{"num_hidden_layers": 15, "hidden_size": 160, "num_attention_heads": 5, "num_key_value_heads": 5, "head_dim": 32, "intermediate_size": 448, "vocab_size": 8192, "hidden_act": "swiglu", "norm": "layernorm", "norm_place": "pre", "norm_eps": 1e-05, "positions": "rope", "rope_theta": 10000.0, "rope_fraction": 1.0, "qk_norm": false, "attn_scale": 0.177, "bias": "qkv", "tie_word_embeddings": true, "parallel_block": false, "init": "orth", "init_std_qkv": 0.0359, "init_std_o": 0.00656, "init_std_up": 0.0359, "init_std_down": 0.00392, "optimizer": "adamw", "learning_rate": 0.0017, "lr_mult_qkv": 0.4, "lr_mult_up": 1.04, "beta1": 0.9, "beta2": 0.95, "lr_head": 0.00689, "max_grad_norm": 0.5, "warmup_steps": 569, "schedule": "wsd", "decay_fraction": 1.0, "decay_shape": "linear", "final_lr_fraction": 0.02, "batch_tokens": 16384, "max_seq_len": 512, "doc_mask": true, "train_tokens": 152000000, "max_steps": 9278, "dataset": "wikipedia_en"}
Each number is 128 + 24 x the weight over its row's rms, rounded and kept within 0 to 255. Layers, rows and columns count from 0. The size above them is the row's rms in percent of the matrix's.

# layer 10 attention query, 160x160, rms 0.0431, rows 0-16, columns 120-159
size [ 86  87  92  85  95  79  79  96  81  98  93  85 102 100 100 118 106]
[[148 142 144 135 141 158 165  96 129 171  90 119 161 123 127 121 130 118 161 146 141 122 146 182 139 120 122 157 125 141  99 147 113  84 126 100 109 184 138 127]
 [129 155 139 145 133 135 139 152 115  98 104 128 113 121 138 114 130 204 135 118 128 162 112 134 177 109 121  92 133 102 112  70 135 123 115 164 145 119 154 117]
 [152 159 124 107 133 138 106 127 100 126 146 145 153 103 131 152 119 133 105 110 127 101 148 115 124 101 114 137 130  98 112 164 154  64 129 148  76  88 133 102]
 [117 145 104 154 138 127 112 146  88 118  81 114  99 106 122 135 156  82 129 153 124 117 122 165 144 178 116 118  92 124 125 104 106  92 127 143 129  90 135  91]
 [156 128 109 120 110 132  99 162 142 103 119 124  91 132 126 115 149  62 115 122 160 122 161  98 110 172 149 140 138 137 153 146  98 121  97 100 137 105 126 164]
 [150 145 123 127  78 132 115 134 146 116 146 127 145 150 137 110 120  90 154 163 129 128 114 141 129 100 118 103 127 154 141 109  94 127 121 117 165 109 165 141]
 [189 117 108 120 132 149 114 152 150 181 121 108 120 109 108 132 130 131 132 122 143 177 112  94 112 144 123  99 162 153 122 120 126 176 123 116  83 144 112 143]
 [132 171 153 138 117 121 141  81 141 143 135 106 204 107 151  80 161 131 162 116 120 111 106 139 144  93 172  70 104 136  91 120 188 140 156 127 124 149 160 103]
 [ 83 125 112 145 165 123 100 174 124 118 155 170  95 109  93 140 134 113 136 146 105 124 187 151 103 126 140 132 105 172 170 139 161 131 148  93 146 112 111 141]
 [149 112 130 116 136 123 104 178 110 182 146 154  68 161 111 131  94 120 121 160 134 119 117 131 119 125 106 125  92 128 117 195 116 105 115 122 148 134 116 151]
 [125 139 128 131  90 106 112  87 163 122 143 133 103 120 167 177 111 114 102  99 129 151 121  86 123 129 111  74 135  87  60 143 127 136 139 101 123 145 141 133]
 [114 129  98 135 132 109 121 112 149 115 142 121 184 128 122 117 184 130 104 122 118 147 106 142 130 133 164 106 165 134 139 125 122 131 136 124 124 133 140 141]
 [159 114 139  85 125 122 149  76 176 120 142 122 138 118 131 132 160 115 127  92 142 160 109  82 120 151 152  98 155 120 138 139 106 168 133  68 115 106 147 134]
 [101 110  95 138 144 132 153 112 134 125 166 103 144 168 174 133 140 110 123  89 122 134 141 141 137 150 128 159 145 151 127 123 133 109 152 152 124 154 136 110]
 [134 119 140 118 122 114 137 149 115 162 111 143  72 125 137 111 125 148 143 136 148 141 146 147 106 118  87 121 110 136 135 144 138 147 117 178 118 136 114 161]
 [161 143 126  96  99 117 161 127 114 131 134 133 118 133 161 157 137 131 141  76 118 128 102  93 124 131 110 109  88  68 139 136  86 191 131 104 107 128 157 139]
 [121 145 123 138 136 107 131 111 135  95 128 128 128 149 161 112 148 140 136 141  98 135 106 151 140 122 147 135 165 126  52 111 136 129 122 140 152 140 141 118]]
# layer 10 attention key, 160x160, rms 0.0411, rows 0-15, columns 120-159
size [ 84  94  85  98  98  89  97  87  83 103  95  95 107  93  79 133]
[[147 131 126 153 124 153 114 135 160 129 145 131 106 130 148 134 121 164 156 132 180  53 171 105 100  69 134 129 148 120 153 144 118 118 143 137 123 132 103 132]
 [129 126 170 114 107 146 124 111  97 161 119  49 115 115 101 103 125 116 135 111  73 131 113 143 135 160 131 113 160  79 130 138 177 149  91 127 110 114 149 100]
 [144 117 126 121 149 115 139 119 155 163 122 103 104 134 118 109 124 123 126 127 163 124 107 141 113 137 168 122 108 111 157 111 113 152 173 127 120 153 131 144]
 [118 130 125 131 139 103 151 142 163 121 168 191  86 151 154 116 156 134 133 101 125 170 112 105 110 116 129 152 160 127 111 149 104 146 149 145 119 103 173 108]
 [134 137 132 119 112 161 117 157 165 104 151 123 118 117 122 160  94 194 150 128 149 119 103 146 115 125 125 166 125 114 106 113 104 125 146  80 144 146  89 115]
 [ 94 139 116 112 118 148 141 133 132 100 133  93 109 138 150 107  98 135 153 155 166 147 144 104  99 113 130 105 113 104 128 121 152 117 103  82 142 127 108 126]
 [108  98 138 119 118 144 157 148  94 161 134 110 111 111 146 107 132 135 131 132 120 104 128 157 127  92 132 114 141 135 191 150  93 136 130 148 143 129 163 154]
 [132 123  98 124 154  94 136 166 106  88  66 126 121 132 140 130 123  82 133 172 138 155 146 142 193 105 101 114 116 142 179 106 109 133 129 169 127  89 120 135]
 [ 93 114  81 151 152 128 139 116 163 124 163 125 174 126 163 150 101 132 107  94 140 112 110 101 135 172 145 167 138 111 106  78 103 140 104 104 113 178 108 126]
 [109 100 154 156 117 147 128 141 136 167 111 117 125 128 133 177 109 123  69 150 146 128  94 150 149  55 143 113 131 123 154 129 116 148 108 163 156 115 146 159]
 [121 111 103 133 156 107  93 120  98 116 127 181 124 135 100  97 111 143 143 119 133 116 152 146 164 141 117  95 159 112 127 146 124 123 159 132 133 133 140  95]
 [106 156  54 149 140 110 151 125 109 130 133 111 160 138 125 100 122 127 124  72 127 143 162  67 117 185 106 125 120 161 130 107 136 104 131 105  98 137 151 107]
 [128 138  88  87 171  62 143 110 131 152 126 117 181 172  91 127 128 102 156 104 131 122 120 110 138 164 138 129 145 146 140 126 122 119 142  96 115 107 141  89]
 [122 140 130 133 133 121 108 113 141 103 152 102 153 154 157 144 126  96 114 106 143 110 130 134 133 121 143 146 140 117  99 140  90 111 100 102 126 124 108 153]
 [144 101 119 149 164 142 112 147 104 135 164 142  97 126 134 101 130 162  99 189 113 120 111 150 156 139 122 127 151 150 145 166 176 165 133 182 158 123 128 138]
 [110 164  91 129 150 129 133 106 137 128 154 133 120 129 113 108 123 132 118  78 130 164 162  78 140 180  96 114 150 141 148 109 117 119 143  93  97 167 132  96]]